Each number is 128 + 24 x the weight over its row's rms, rounded and kept within 0 to 255. Layers, rows and columns count from 0. The size above them is the row's rms in percent of the matrix's.

# layer 6 attention query, 128x128, rms 0.0889, rows 0-53, columns 0-127
size [100  88 112 101 106 106 117 109  98  99  98 105 106  92 118  89 103  93  89  99  96 103  87  93  98  92  85  96  88  97  83  93  91 108 103  91  89  98  99  94 100  98  88  92 100  96  95  94  94  91  90  95  98  99]
[[143  70 130 117 166 119 116 165 141  89 120 138 135 125  99 114 150 150 149 115  97 177 120 157 109 121 138 141 156  90 127  94 177 172 148 101 107  74 105 154  94 161 141  95 104 104 147 115 144 144 149 154 155 119 101  70 133 112  76  87  83 132 133  98 100 129 106 106 164 148 179 120 131 131 145 168 139 121 134 129 119  85 113  99 112  91 132 138 128 120 105  92 113 113 146 132 152 119 119 127 129 137 125  94 136 130 144 162 112 138 132 120 165 111 116 134 105 135 109 131 118 123 145 153 112 153 152 122]
 [141 127 124 107 172 135 163 178 125 124 108 149  98 114 109 149 172 161 182 143 133 143 103 135 143 149 170 122 135 151 130 120 101 181 125  96 142 157 113 146 131 130 148  99 140 106 108 113 111  87 118 172 151 142 103 122 124 110 122  88  60 135 125 108 121 138 122 162 154 152 139 142 135 126 112 152 141 171 130 145 148 107 155 116 116 102 182 163 134  96  97 103 135 104 160 104 129  84 130 147 127 107 129 116 148 135 112 110 143 110 131 157 176 134 150 155  93 130  94 142 126 137 118 179 132 163 124 140]
 [141 152 132 114 151 124 189 127 109 117  91 160 132 141 122 146 137 144 169 115 130 145  92  96 127 156 134 162 140 130 130 162 114 163 152 137 161 137 145 143 158 129 152 137 125 111 130 101 121  95 136 166 131 115  86 100 118  89 147 109  76 116  92 143 116 109 126 160 121 135 137 137  94 157  91 176 159 180 148 129 180 113 162 155  98  96 184 151 102 104 127 125 118 118 160 132 136 117 120 155 132  93 141 106 130 122 138 176 124 156 128 156 139 160 119 143 132 139  84 152 101 157 118 133 141 125 158 115]
 [ 98  90 119 124 104 163  46 171 161 149 165 144 122 125  99 107 135 116 119 153 109 115 153 141 172 161 131 114 109 104 178 121 136 117 157 122  94 122  77  84 125 138  79 120 117 120 121 186 127 140 114 115 160 144 120 113 148 171 130 111 150 138 161  83 136 133 143 129 140 118 108 171 156 121 110 107 114  93 102 156 147 133 132  96 141 127 144 123 136 171 150 174 122 150 143 110 155  94 129 147 121 140 116 128 109 135 107 123 120  98 163 137 123 127 102  91 155 132 103 121 135 120 155 155 131 130 140 111]
 [118  95  97 138  81 123 120 180 153 121 164 139 111 147  99 100  80 129 154 159  84 126 129 105 167 135 110 121 139 109 106 172 115  49 166 144 132 135 108 148  88 134  92 102 112 129 109 153 166 153 129 124 111 130  97 137 152 173 172  88 135 137 141  93 139 149  91 139 105 124 109 129 143 153 153 109 140  96 107 176 145 134 122 116 159 170 106 136 139 133 153 113 129 163 137 128 124 123 154 169 100 125 135 137 138 146 107 145 123  89 142 128 133 170 117 135 120 104 130 111 141 133 144 133 118 131  91 146]
 [103  97  92 100 101 152  87 150 163 131 158 152  99  74 156 108 137 127 111 137 111 126 131 117 116 127 143 129 135 166 122 168 144 151 157 140 167 124  78 123 110 106 123 131 108 167 148 114 134 127  46 163 129 136 106 113 139 132 135 141 175 112 129 100 123 162 145  76 129 114 124 122 149 160 172 141 118 104 147 131 130 153  92  85 107 128 134 113 121 172 142 144 131 143 111  98 103 108 191 159 113 141 126 127 102 127  93 117 117 115 152 130 160 115 127  98 128 122 143 118 104 119 153 113  90 129 116 158]
 [105 129 167 137 108 167 110  80 113 125  99 125 143 163  85 165 150 152 135 155 127  92 114 183 111 120 121 145 127 142 121 109 118 109 116 102 143 129 164 106 111 114 179  77 117  87 132 112  94 134 165 115 134 101 147 141 150 120  85 124 160 168 117 118 122  93 119 135 134 101 140 147 140 166 123 130 129 106 135  90 127  86 118 162 107 104 157 141 126 103 112 136 134 130 126 157 129 143  81  82 123 131 102 128 155  94 132  68 112 150 122 136  96 103 173 116 149 146 125 143  94 104 116 131 146 114 111 163]
 [120 125 124 118 111 112 103 164 117 122 155 135 132 148 165  76 139 116  85 132 154 107 165 111 107 159 126 117 140 160 108 136 122  99 163 143 164  75 165 146 151  96 121  90 131 165 105 169 132 157 103 113 112 127 130 155 113 145 166 148 136 120 114 165 139 125 127 120 138 131 103 159 117 169 129 146  99  98 135  76 151 189 119 172 154 123 116 116 110 171 128 112 139 168 112 123 114  76 127 144 139 139 153 117 127 135 147  71 146 145 106 164 155 133 158 130 122 132 163 137 114 100 148 143 138 101 123 108]
 [134 137 129 132 128  91 105 113 145 127 140 105 100 133 128 124 132 119 157 120  49 169 152 138 113 100  88 149 132  93 144 133 132 101 108 109  91 109 129 119  88 112 137  86 126 122 136 124 128 156 136 146 113 155 129 110 116 110  70  97 144 121 102 111 102 136 107 119 142 111 138 116 144 110  94 153 166  90 107 125  87  91  86 101 115 134  71 105 154  97 119 101 130 113 115 142  97 150 173 114 110 120 145 118 138  84 126 168 152 136 130 132 130  66 119 120 139 143  98 149 123  82 125  95 135 113 103 161]
 [149 105 142 158 153 104 105 182 160 102 130 136 138 111 113 134 141 129 167 137 103 181 106 146 121 135 122 176 124  85  98 152 152 147 120 100 151 110 120 143 104 156 117  93 131  80 171 112 126 148 135 157 179 119  95 112 134 113 101 106  90 146 129 101 124 109 141 145 129 133 164 121 144 111 118 146 152 128 115 150 124  94 126  98 142 116 137 112 131 104 125 141 136 110 138 138 123 138 146 135 140 134 134  70 159 125 135 203 107 109 137 108 144  88 115 139  65 122  78 118 105 106 140 150 137  80 128 142]
 [126 145 133 142 149 122  80 192 170  96 116 146 123 164  85 132 201 114 175 165 130 143 121 173 139 126 143 122 148 103 134 144 127 149 112  77 138 149 135 148 112 142 137  88 138 106 179 125 115 130 144 171 175 109 136 123 143 136  95  95 141 136 128 102  93 112 129 153 131 140 120 125 142 106 134 151 141 127 105 151 134  93 106 128 127 144 132 103 147  92  87  90 117 118 157 117  96 127 106 106 123 112 114  89 165 101  92 148 152 112 110 126 140 109 123 121 118 144  86 124 138  82 136 104 133 108 105 141]
 [140  97 100 135  94 172 116 129 130 152 170  88 141  72 152  96 111 101  76 143 134 111 141 105 139 124 120 137 125 146 100 139 152  85 158 144  91  94  88 127  96 105 125 124 128 148 116 137 152 155 100  60 104 121 116 116 155 150 116 183 135  97 143 120 127 173 120 118 117 122 135  83 129 158 134 112 130 148 121 101  85 139 104  97 108 130  97 144 135 158 123 160 119 113 132 107 120 120 148 118 142 148 139 142  94 145  93 110 126 123 136  98 119 105 123 120 141  94 165  93 125 136 172 107  98 125 114 172]
 [115  98  86 104 108 165 119 137 117 153 152 147 115  95 130 114 141 121  94 106 117 108 170 119 103 115 158 185 108 137 114 106 160 108 113 125  85  83  71  88  84 118 158 126 119 137 169 126 111 157  95  87 125 118 105 112 146 136  93 145 136 109 165  81 118 144 155 118 115 112 126 103 130 166 137 105 137 162 118 123  88 132 124 123 127 120 123 124 109 115 143 160 147  91  80 108 160 117 175 122 150 133 129 119 121 131  89 100 136 119 100 100  99 115 141 111 137 112 160 143 113 133 176 121 109 146 122 162]
 [148 147 152 178 111 141 154 131 165 111 117 127 126  83 138 148  97 140 136 109 138 117 121 178 122 134 127 155 161 166  97 123 103 202 121 127 163  89 161 115 159 102 154 119  91 157 113 103 124  89 167 148 129 149 131 133 155 111 116 136 145 119 110 125 142 113 139 138 142 126 130 102 145 130  95 141 150 110 118 102 129 136  89 150 109 115 151 131 206 146  96 112 139 162 110 166 128 146  79  91 156 143 102 125 118 158 130 110  98 130 158 124 182 115 158 137 166 122 132 128 108 124 126 119 131 116 142 112]
 [151 152 119 112 143  77 135 170 133 118 138 166 148 125 123 113 166 166 182 151 105 156 114 162 133 131 126 123 104 100 118 129 116 132 118  84 164 122 124 136 164 132 159 139 150 103 155 137 115 129 131 139 145 117 139 126 163 100  91 119 125 126 128 129 129 105  99  88 171 116 118 140 109 143 108 148 102  90 156 121 176 120 148 108  90 147 183 155 118 113 110 124 119 131 143 127 109 180 154 131 159 163 119  91 159 100 119 145  98 151 166 102 121  82 133 125 119 173  81  89 105 132 130 144  99 105 137 127]
 [128 131 145 136 127 130 130 122 136 146 105 166 124  96  87 120 132  98 102 118 101 158  90 105 133  90 123 136 153 139 157 152 115 105 111 149 137 107 127 110 122 120 129 108 185 131 157 126 146 119 131 134  41 155 105 118  73 157 162 112 139  80 139 176 159 138 168 152 156 109 164 153 133 128 123  91 144 119 151 162 147 157 106 113 117 118 114 157 147 144 101 135 153 131  85 120 109 140 127 129 113 144 136 116 105 135 110 157 173 106 175 119 129 160 122 105 135 145 117  93 129 164 104 160 144 123  98 101]
 [157 153 144 147 133 105 173 130 130 118 142 161  82 163 146 125  97 149 162 140 141 125 141 111 117 131 125 118 106 144 162 145 110 104 174 146 145 127 139 118 108 126 130  98 160 183 107 153 132 113 147 124 117 121 162 140 134  88 143 122 108 163 115 127 121 127  96  87 114 149 106 106  93 144 137 118 122 100 127 103 158 187  67 106 131 116 130 104 150 146 104 164 153 165  96  97 119 117 153 149 132 182 151 101 119 159 120 162 109 163 117 156 179 141  89 134 138 154  94 153 103 109 144 139 126 123 136 133]
 [121 148 146 105 169 167 153 125 123 120 115 133 118 146 122 135 143 154 145  98 147 118  85 122 164 119 154 100 170 139 106 160  91  78  83 147 106 125 103 128 112 116 149 122 101 114 117 154 123 151 122 114 115  94 108 104 114 105 156 115 141 128 155 116 103  98 120 138 142  80  86 153 120  97 103 162 178 130 138 173 148 155 133 154 147 133 139 133 122 120 135 131 142 121 133 106 158 123 149 169 120 140 165 158 121  73 151 166 130 120 104 150  80 131 115 116 173 129 151  93 144 141 108 157 151 155 158 173]
 [141 119  62  96 124 123 118  77 140  92 128 116 109  97 129 126 112 123 132 149 131 185 168 123 134 133 103 127  95 108 153 120 106  89 150 182 148 103 168 142 137  91 137 122 144 140 155 107 136 176 109 169 174 118 123 130 111 138 149 144 137 110 114 100 131 144 106 123 141 135 189 125 147 125 129 159  98 129 166 121  94 147 135 125 153 113 126  89 109 131  85 177 131 172 122 144 137 102 146 130 134 162 114 168 142 140 167 125 137 157 126 155 150 152 155 113 118 119 178 132 107 118 120 134 133 143 159 133]
 [ 98  92 150 120 140 164 136 134 102 111 127 134 143 137 143 136 189 172 163 136 116 151  86 125 143 111 142 107 132 123 176 117 132 181 153 132 140 124 155 173 122 118 111  85 137 142 104 130 108 147 110 141  82 143 109  65 112 102 165 124 136  97 120 101 141 108 109 127 145 135 137 104 127 169 146 141 105  82 143 156 103 134  78 146 127 121 126 125 103  91 136 126 127  91 165 112 125 115 103 100 156 112 139 144 126 113 144 104 111 140 121 122 128 136 122 119 131 143 164 120 116 171 124 144 158 186 113  66]
 [137  73 100 120 147  78  96 111 111 106 123 165 103 116 162 121 134 112 113 133 166 106 128 113 159 145 156 162 129 116 138 113 169  75  81 117 143 139 132 130 110 115 103 145 149 137 163 129 103 105 163 165 134 161 107 162 129 116 147 137 119 142 111 127 105  99 112 124 121 111 103 121 134 109 189 131 133 101 183 140 122  72 156 129  99 151 110 146 112 145 157 117 148 114 122 136 163 171 141 103 126 111 110 121 136 124 128 133 117 104 167 152 111 144 121 136 130 100 136 187 127 105 103  87 162  95 100 134]
 [163 118  92 163 115 119 132 133 116 131  97 132 138 143 134  99 107 100 114 121 147 127 146  83 117 144 146 169 139 127 148 122 109 107 137 125 116  78 108 107 112 155  89 122 145 152 165 149 150 126 147 120 144 164 159 125 112  93 151 114  89 110 136 119 146 136 120 136  96  55  92 162 134 122 118 147 103 137 101  99 126 144 188 109 122 111 132 134 142  92 115 157 162 147 118 122 124 143 118 117 156  86 166 116 132 117 121  78 120 127  98 130  67 138 121 141 100 129 145 177 111 141 136 104 150  92  80  97]
 [138 188  65 152 153 136 114 140 163 161 116 119 131  70 134 111  82 133 157 138 147 111  79 159 114  82 117  86 101 122 127 126 138 105 170 156 113 147  97 130 162 135 144 173 155 111 118 151 120 110 128 105  78 115 124 134 159 153 163 104 106 123 104 136 116 161 116 137 110 104 121 108 127  99 117 120 109 114 126 100 121 150 134 120 109 114 118 137 114 114 147  94 134 133 101 108 138 141 161 126 129 170 165 146 122 141 146 101 122  91 130 134 163 137 123 145 147 107 113  79 152 141 108 188 122 134 161 116]
 [115 166 157 149 173 147 164 136 145 118 148 133  97 139 118 127  77 151  98 107 132  91 103 148 147 148 122 132 115 145 141 123 111 126 146  74 166 104 133 152 114 118 118 175 189 120 127 140 105 119 130 161 165 124 111 102 142 158 104 121  76 126 150 148 108 146 134 139 144  98 110  76 137 113 119  92 152 172  92 160 119 144 149 155 142 103  83  98 164 121 131 140 128  78 106 140 132 107 118 131 110 105 140 141 131 155 134 165 124 111 130 131 113 142  88 114 118 122 108 160  82 130 101 112 119 112  98 161]
 [115 141 109 137  97 145 138  60  92  96 162  97 110 146 144 120 138 142 159 142 107 133 138 144 115 149 143 117 156 143 132 167 135 120 139  94 142 134 129 143 134 147 126 121 107 106 129 117  90 133 173 113 106 168 174 155  97 149 105 137 149 145 114 149 144 142  96  68 143 161 187 115 100 126 139 115 154 108 176 127  94 148  64 140 118 133 163 125 133 148 100 106 101 129 146 103 141 116 124 124 145 123 109 151 140  98 138 103 111 139 130 135 103 105 135 141 109 106 149  88 140 113 158 141 119  74  74 115]
 [124 122 128 139 124 118  97 160  96 102 126 110 139 121 160 133 101  98 174 139  94 156 160 143 126  96 131 115 144 120  97 133  82 114 130 148 117 123  60 173 143 145 130  85 127 133 111 105 144 140 132  68 120 156 100 143 143 142 123 125 146 114  96 127  79 110 126 110  76 118 137 119 126 142 129 186  90  80 132 123 165 125 157 133 100 119 146 172 129 160 114 151 125  87 192 126 124 140 150 112 144 107 121 176 130 122 123 105 114 123 122 133 139 125 108 127  98 164 114 121  94 139 134 152 142 144  89 151]
 [109 101 166 129  73 144 140 108  99 158 126  85 151 128 109 134 110 140  98 145 140 140 136 169 100 124 107  96 114  94 152  98 133 122 122 127 182 163 153 186 131 126 153  91 133 173 131 123 136 133 133 107 125 136 139 122 125 103 144 171 136 146 107 148 107 109 142 127 104 147 147 147 118 116 127 120 126 132  88 151 106 158  83 131 140 142 111 124 119  96 142 153 138 145 135 115  84 189 106 123 155 130 126 147 153 111 117 138 131 134 150 167 177 156 172 131 154 147 158 109  72 124 113 141 132 124  66 127]
 [133 127 101 133 126 128 112 128 108 114 133  69 147  96 140 148 120 121  96 170  91 117 101 105 136 144 128 136 117 100 116 120 122 163 133 175 137 178  99 122 129  98  90 135 142  92 157 103 127 103 133 129 171 154 147  89 115 139 121 111 122 135 106 103 120 129  92 101 153 122 111 136 141 146  85 113  94 134 137  84 100 137 138 130 156  95 137 131 130  94 124 169 186  98  82  88 166 142 153 164 114 175 153 125 114 116 137 151 128 146 167 118 117 158 118 144 108 120 129 123 152 169 110 120 149  85 136 163]
 [111 165 124  99 135 128  73 137  58 126 136 129 150 143 115 136  96 128 162 116 110 118 112 153 106 152  93 127 153 132 130 113  76  98 158 149 111 123 146 150 143 111 120 124 110 124 106 141 138 120 106 178 116 124 146 111 164 124 177 146 152  79 171 118 117 116 117 105 124 149  90 103 127  78 130 129  96 142 143 154  96 158 122 125 122 141 102 123  82 122 112 111 129 145  98 105  87 131 119 190 127  99 177 117 141 136 114 163 140 139 137 151  96 127 110 136 111 129 146 121 127  91 152 144 132  87 153 165]
 [ 93 120 103 149  95 124 134 144 133 128 117 100 121 145 112 139 133 127 148 118  95 123 149 183 133 133 143 134 113 104 164 133 148 120 129 148  94 131 103 146 105 136 132 116 125  87 146 124 167 119 118 147 113 143 141 135 117 148  78 141 108 137 139 140  78 119 124 103 128 103 128 141 125 165 131 127 138 164 131 167  91 121 161 133 119 132 105  63 122 115 203 173 147 119 126 156 128 113 125  82 137 183 136 140 111 141 122 132 117 152  96 127 121  98 124 162 202 141 127 151 148 167 119 127 139 106 141 197]
 [115 143  99 155  93 113 112 131 123 132  67 118 146 165 136  95 122 112 136 136 106 123  87 116 136 113 154 119 182 161 134 133 106 124 104 139 142 135 160 108 121 117 158 108 140 121 137 149 125 161 153 131 172  68 117 152 141 134 174 150  71 120 140 137  86 144 109 151 109  81 147 136 162 131 134 122  70  99 115 141 153  97  92 111 118 122 135 117 111 114 117  91 133 134 134 138 110 133 135 104 135 120 119 119 126 141 107 132 100 152 160 168 147  76 113 115  97 163 155 128 159 154 115 151 173 133 127 175]
 [140  75  96 140  99  97 131 193 143 109 170 100 147 120 152 125  83 125 133 110 102 128 111 145 167 158 124 154 133 136 134 151 124  96 150  93 142 107 132 115 174 119 117 110 158  99 107 167 135 104 154 136 155 125  94 148 134 117 178 134 122 139 128  55 105 135 129 113 147 125  96 109 117 109 133 131 102  89 114 112 128 120  93  82 100 138 138 127 129 143 144 145 139 176 138 137 124 119 134 145 131 114  92 134 162 154 122  93  89  97 205 117 134 107 110 120 137 124 134 161 147 144 111 139 137 132 118 133]
 [ 73 135 149 159 133 159 123 132 125 123 149 135 142 173 164 133 151 138 142 172 107 144 144 152 166 122  96 118 149 130 126 116 126 144 110 129 124  67 152 144 107 119 141 106 166  80 118 131 145 163 108 109 121 112  95 122 137 131 111 179 120  99 100 104 156  97 139 126 114 103 125 149 116 113 101 135 160 110 144 123 115 140  85 129  94 114  90 155 126 129 130 119  75 116 141 121  98 169 123 161  85 113 131 141 142 109  97 137  89 146 162 136 150  94 133 139  72 139  90 152 117 167 131  87 138 111 128 164]
 [130  86 114 118 144 120 138 150 108  94 123 177 157 146 130 162 160 120 132 137  92 153 114 153 141 110 103 132 111 122 102 144 130 118 116  76 141 174  79 175  77 160 133  99 108 142 154 109 124 141 121 131 113 103 110 113 171 134  93 105 163 113 103 170 147 151 161 103 133 194 164 134 160 123 118 118 133  85 108 110 127 126 159 131 131 133 134 132 120 111 152 135 158 125 116 126 119 147 140 116 118 122 113 106 145  87  77 162 112 114 148 134 164  84 127 129 134  87 129 138 167 167 134 131 147 158 137 118]
 [ 94 158  81 150 102 137 131 134  97 116 145  66 145 127 100 156  95 156 171 167 122 150 148 142 137 116 109 138 103 134 106 155 159 188 144  86 150 101 109 140 136 134 114 107 122 117 139 152 127 108 114 113 114 121 120  89 143 130 153  79 121 166 127  90 142 122 123 100 124  91 155 100 103 116 140 104 113 136 134 138 164 126 124 124 117 112 110 153 116 107 188 115  98 134 173 151  95 144 170 166 131 114 127 105 114 181 136 168 157 111 103 128 120 113 152 137 118 125 105 121 157 120 130 135  94 141 163 127]
 [129 178 132 133 129 127 112 134 125 132 106 129 108 147 141 116  91 115  94 144 170 113 164 100 123 147 116 106 132  80 108  87 137 187 105 100  95 122 148 149 138 129 102 135 132 130 124 120 140 122 106 129 170 135 133 116 116 117 147 109 175 103 146 136 132 145 134 120 137 162 135 132 109 139 123 111 113  95 116 116 119 153 138 135  98 131 139 144  80 102 127 152 135 121 116 124 129 175 132  96  73 133  87 114  75 117 143 124 164 124 166  56 117  92 154 109 120  99 125 124 132 138 182 157 184 129 176 147]
 [146 103  98 145  96 154 113 146 111 119 131 109  88  84 142  71  76 144 106 151 151 104 116 116 167 156 152  67 156 147 160 150  91 121 120 155 135 117 166 107 122 101 121 129 128 130  95 146 156 133 169 165 165 135 139 151 117 107  91 129 205 172  93 112 107 124 119 127 113 124 127 124 155 145 126 105 158  70 149 129 127 146 146 139 122 109 152 121 122 100  88 129 132 124  93 104 131 111 125 111 124 133 132 134 155 145 138 156 113 168 129 109 147 108 150 139 135 138 146 140 139 103 120 127 116  96 160 115]
 [120 166 103 127 155  94 138 158 142 108 137  74 105  81 112 113 156 109 142 156 156 153 112 120 145 130 130 114 140 120 110 151 137  92 134  98 143 140 127 184 158 173 119 109 106 144 164 102 149 140 125  98 153 148 115 134 146 140 143 118 155 121 170 131 120 135 122 108  98 123 141 145 126 108 132 129  90  98 102 170 135  76 162 128 125 121 126  74 152 101  84 148 137 138 143 119 107 126 145 156  97 138 160  63 105 120  85 147 161  73 171 139 121 154 151 138  97 109 140 127 137 115 127 119 138 124 123 144]
 [156 137 134 165 122  76  98 142 125 111 137 133 119 103 162 140 123 142 145 137 161 109 119 126 139 164  90 145 132 143 128 113 153 154  96 145 114 107 112 129 111 116 140 123 127 156  92  83 139 147 134 113 100 129 157 104 139 117 179 101 128 123 150 141 114 150 140 123 123 107 158 130 130 113 141 154 126 144 111 144 117  86 134 109 124 109  71 156 140 127 116 180 122 104 179 126 106 124 155 157 124 171  86  87 147 133 106 119 100  89  78 186 109 176 129 168 117 143 121 121 147 103 108 134 169  89 161 141]
 [124 105 131 113 169  84 199 146 168  91 136 145 142 151 173 158 140  89 124 125 112 153 110 135 188 143 121 124 110 124 125 139 181  93 123 101 107 154  86 133 170 141 150 126 119 130 153 122  85 126 127 157 113  92 125  85 119 132 140 121 122 128 137 170 114 129 138 149 104  97 118  93 113 140  97 125 149 136 127 123 116 107 105 134 130 116 115 129 109 156 145 105 154  78 140 121 146  92 118 107 126 120 127  91 147  90 102 184 130 161 102 144 133 131 109 137 108 131 103 137  90 138 171 160 112 107 146 119]
 [143 125 166 146 180 142 123 137 128 112 100 131  99 117 121 154 174 105 116 111  97 123 134 142 131 124 130  64 138 160 145 122 116 109 132 117 118 141 130 137 104 126 121 132 118 120 116  90  71 125 142 131 141 119 125 117 127 110 138 165 111 151 187 125 136 105 131 133 118 130 138 120 125  98 114 129 132 120 102 152  99 135 159 175 151 142  86 130 157 134 148 149  96 129 117 141 129 156  95 111 138 137 116 116 135 122 164  24 126 134 104 202 125 129 126 156  78 142 156 100 156 102 157 131 141 151 146 101]
 [138 106 112 129 150 135 150 145 156 107 111 160  97 131 135 119 137 132 148 121 150 161 126 129 143 105 137  64 116 114 125 141  77  78 135 160 105 143 129 119 120  82  78 130 114 148 121 137 103 128  96 133 193 117  89 120 123 145 168 105 112 139 108 105 128 103 137 126 132 134 140  92 136 152 137  64 120 113 107 110 109 147 132 130 141 141 164 148  77  98 152 106 145 141 128 114 119 136 163  99 119 157 109 108 166 144 128 112 115 100 161 139 104  89 109  80 108 128 109  97 148 157  74 135 108 154 146 107]
 [108  82 144 111 179 117 168 163 109 119 129 143 119 120 153 124 125 160 130 127  97 131 109 121 117  91 125 145 127 149 128 121 149 166  93 168 113 157 100 139  98 118 138 118 136 115 139 109  95 117 132 120 103 132  75 111 154 127 142 167 154  78 145 152 120 147 131 143  91 139 100 138 105 162 111  96 131 147 156 126 124 103  90 122 141  92 108  75 144 129 138 154 112 156 116 163 166 104 153 103  88 104 150 118 147 124 144 137 131 130 159 123 116 121 136 127 138 122  94 139 169 157 122  58  75 114 145 164]
 [135 159 156 185 150 138 136 131 141  98 159 107 135 150  95 163 169 149  95 129 164 139  97  99 108  63 128 167 135 166 147 160 119 112 119 144 163 113 113 118 113 117 179 126 130 134 123 104 116 119  93 137 115 108 124 145 102 145 138 173  61 128 109 119 145 155 149  87  95 147 138 120 124 163 102 105 112 180 145 137 114 128 104 111 155  98 148  94  93 103 170 110 113 121 148 133 107 116 129  87 137 117 122 157 108 109 156 123 150 126 159  91 140 130 110 154 123 116 108 115 108 158 131 121 113 147 122 131]
 [149 141 115 113 100 110 165 117 104 140 115 140 116 140  70 113 124 129 100  82 133 134  73 133 129 133 118  97 135 138 185  95 121  92 131 150 105 119 143 150 143 113  93 155  71 138 124 163 118 167 124 119 128 131 161 153 155 125 166 104 100 107 153 141 164 115  94 159 111 144 144 179 130 134 150 161 149  96 125  98  97 125 118 113 115 127 130 132 152 137  78 122 101 123 112 126 105 168  85 131  85 150 134 144 125 121 141 116 133 149 167 140 168 142 178 130 151 130 153 120 127 120 147 134 183 109 131 107]
 [106 122 196 128 139  99 128 122 129 131 117 156 128  95 136 138 138 113 144  76 150 161 148 118 125 135 138 132 128 115 111  80 135 104 137 149 131 147 139 137 144 123 121 157 134 130 144 160 165 112 148 126 175 140 102 112 124 142 123 113  95  83 121 156 153 151 136 132 106 167 107 146 101 122  99 107  94  92 101 132  95 129  52 128 179 134 154 117  95 142  61 143 126 133 114 134 142 180 118 133 138  93 125  99 165 116 131 131 130  94  89 154 141 124  98 146 128 152 134 146 124 134 120 144 164 160 152  85]
 [ 89 139 139  95 148 109 100 162 145 121 159 154 178 120 169 124 120 147 115 154 126 116  92 170  95 129 124 131 117  91 133 132 142 136 127 160 143 162  80 148  92 113  90 118 141 136 126 138 137 132  67 159 149 155 136 153 180 128 122 115 100 130  87 126 130 138 122 100 114 111 144  96 102 154 131 165 106 160 110 114 133 138 121 107 105 140 162 154 110 102 184 133 105 133 107  73  79 153 137 160 119 121 165  96 116 133 161 129 107 116 125 129 153 152  88 142 119 106 117 119 113 110 118 119 109 145 167 129]
 [117 113 123 151 126 126 146 104 115 135 129 115 146 142 133 114 108  88  85 188 178 141 142 149 117 114 105 119 139  79 137 120 111 155 158 161 142 152 147 153 121 138 136 115 107 156  84 128 148 127 131 150 101 119 127 179 141  82 123 107 164  94 119 113 138 147 149 112 134 143 175 184 121  73 109 155 115 137 150 118 131 110 118  90 110 127 171 123 152 132 113 168 141 146 132 134 122 133 114 106 123 108  81 122 123 107 112 115 150 118  72 165 118 117 112 164 120 134 143 142 141 159 183  83  99 116 114 156]
 [149 117 143  95 141 125 124  71 118 128 118 137 103 166 174 173 125 106 107 115 129 134  96 113 100 142 101 123 122 151 141 155 130 153  99 104 115 144 138  94 177 135 133 112  82  83 117 132 141 102 122 112 161 128 162  85 136  96 141 154 167 137 137 136 165  86 157  93 136 167  90 109 103 122 101 139  90 123 131 124 127  95 118 149  82  81  95 125 137 119 104 102 111 166 139 155 113 148 137 106 120 109 143 132 148 133  88 146 179 138 162 127 169 126 100 161 138 144 133 121 130 141 124 126 100 104 147 115]
 [ 88 138 137 125 154 103 177 145 162 121  99 153 127 151 100 132 121 141 139 131 111 112 145 180 119 112 135 132 137  87 114 129 154  87  86 124 188 135 162 114 137 137 134 139  89 139 131 109 115 117 161 141  88 112 133 129 111 143 130 186 182 152 147 129 133 121 128 153  89 148 116 104 106 131  82 106 127 172 145 107 126 131 101 113 121 138 138 177  93 103 134 128  93 118 122 157 131 132 156 107 138  76 138 164 103 120 132 175 121 139 127 142 157 132 130 134  96 162 127 136 113 168  97 148  97 127  82 149]
 [144 126 147 115  91 150 124 112 153 128  93 108 137 100  88 116 144 116 131 112  65 128 121 135 135 159 156 132 110 156 131 133 168 109 117 103 121 110  79 147 119  95 133  87 112 140  99 137 133 127 107 167 148 169 113 160 164 157 124 159 107 157 161 115 164 135 115  93 163  96 109 129 122  98 125 104 178 137 159 124 104 142 134 173 147 149 103 125 120  98 129 121 114 126 129  98 170 152 109 133 135 143 127 171 141 159  82 167  97 100 139 158 119 156 133 132 140 137 117 137 100 148 113  95 129 104  85  87]
 [158 153 145 149 129 168 154  87  94 143  95 153 117  75 112 137  93 152 119 118 125  99 106 172 142 170  97  99 123 127 148 108 134  83 164  88 116 126 148 138 150 142  77 150 126 134 147 113 187 111 131 127 142 124 121 148  80 135 138 108  85  96 135 104 132 113 135 104 135 161 121 111 119 108 117 130  98 119 124 118 154 140 176 128 124 136 124 102 147 116 117 109  90 110 110 117 136 125  68 129 134 100 123 171 137 130 140 120 114 131 149 132 122  98 126 165  95 176 128 140 141 147 160 121 111  95 136  71]
 [ 90 129 160 112 100 134  87  97 152 116 157 159 118 108  90 113 111 128 105  96 129 108 151 134  99 163 165 103 129 122 117 141 143 161 137 107 162 123 102 103 177 133 131  90 131 123 118 162 115 121 132  91 116 125 129 115 107 128 113 114 101 141 143 149 137 118  97 137 125 108 122 149 149 122 155 133 150 115  94 118  75 107 131 135 142 132 158 124 147 140 189 118 137 159 152 159 180 151  92 129 136 133 134 120 150 107 175  72  88 120 153 100 122 163 128 116 134 154 100 136 171  90 141 159 114  98  88 156]
 [154 160 119 157  92 143 109 150 134 105 136 132 107 116 104  86 151  87 124 164 130 129 150 133 157 114 162 122 154 130 133 116 112  96 139 108  97 144 119 168 130 143 147 129 134 114 130 152 131 141 137 155 137  84 142 125 139 148 128 114 106 165  79  95 139  97 125 104 122 132  98 120  94 141  73 113 135 167  84 115 147 172 101  81 156 147 119 125 104 120 115 109 159 137 113 106  93 161 107 144 164 118 102 144 149 132 146 135 133  60 171 160 111 112 102 104 140  72 148 118 127 127 153 153 131  92 114 112]]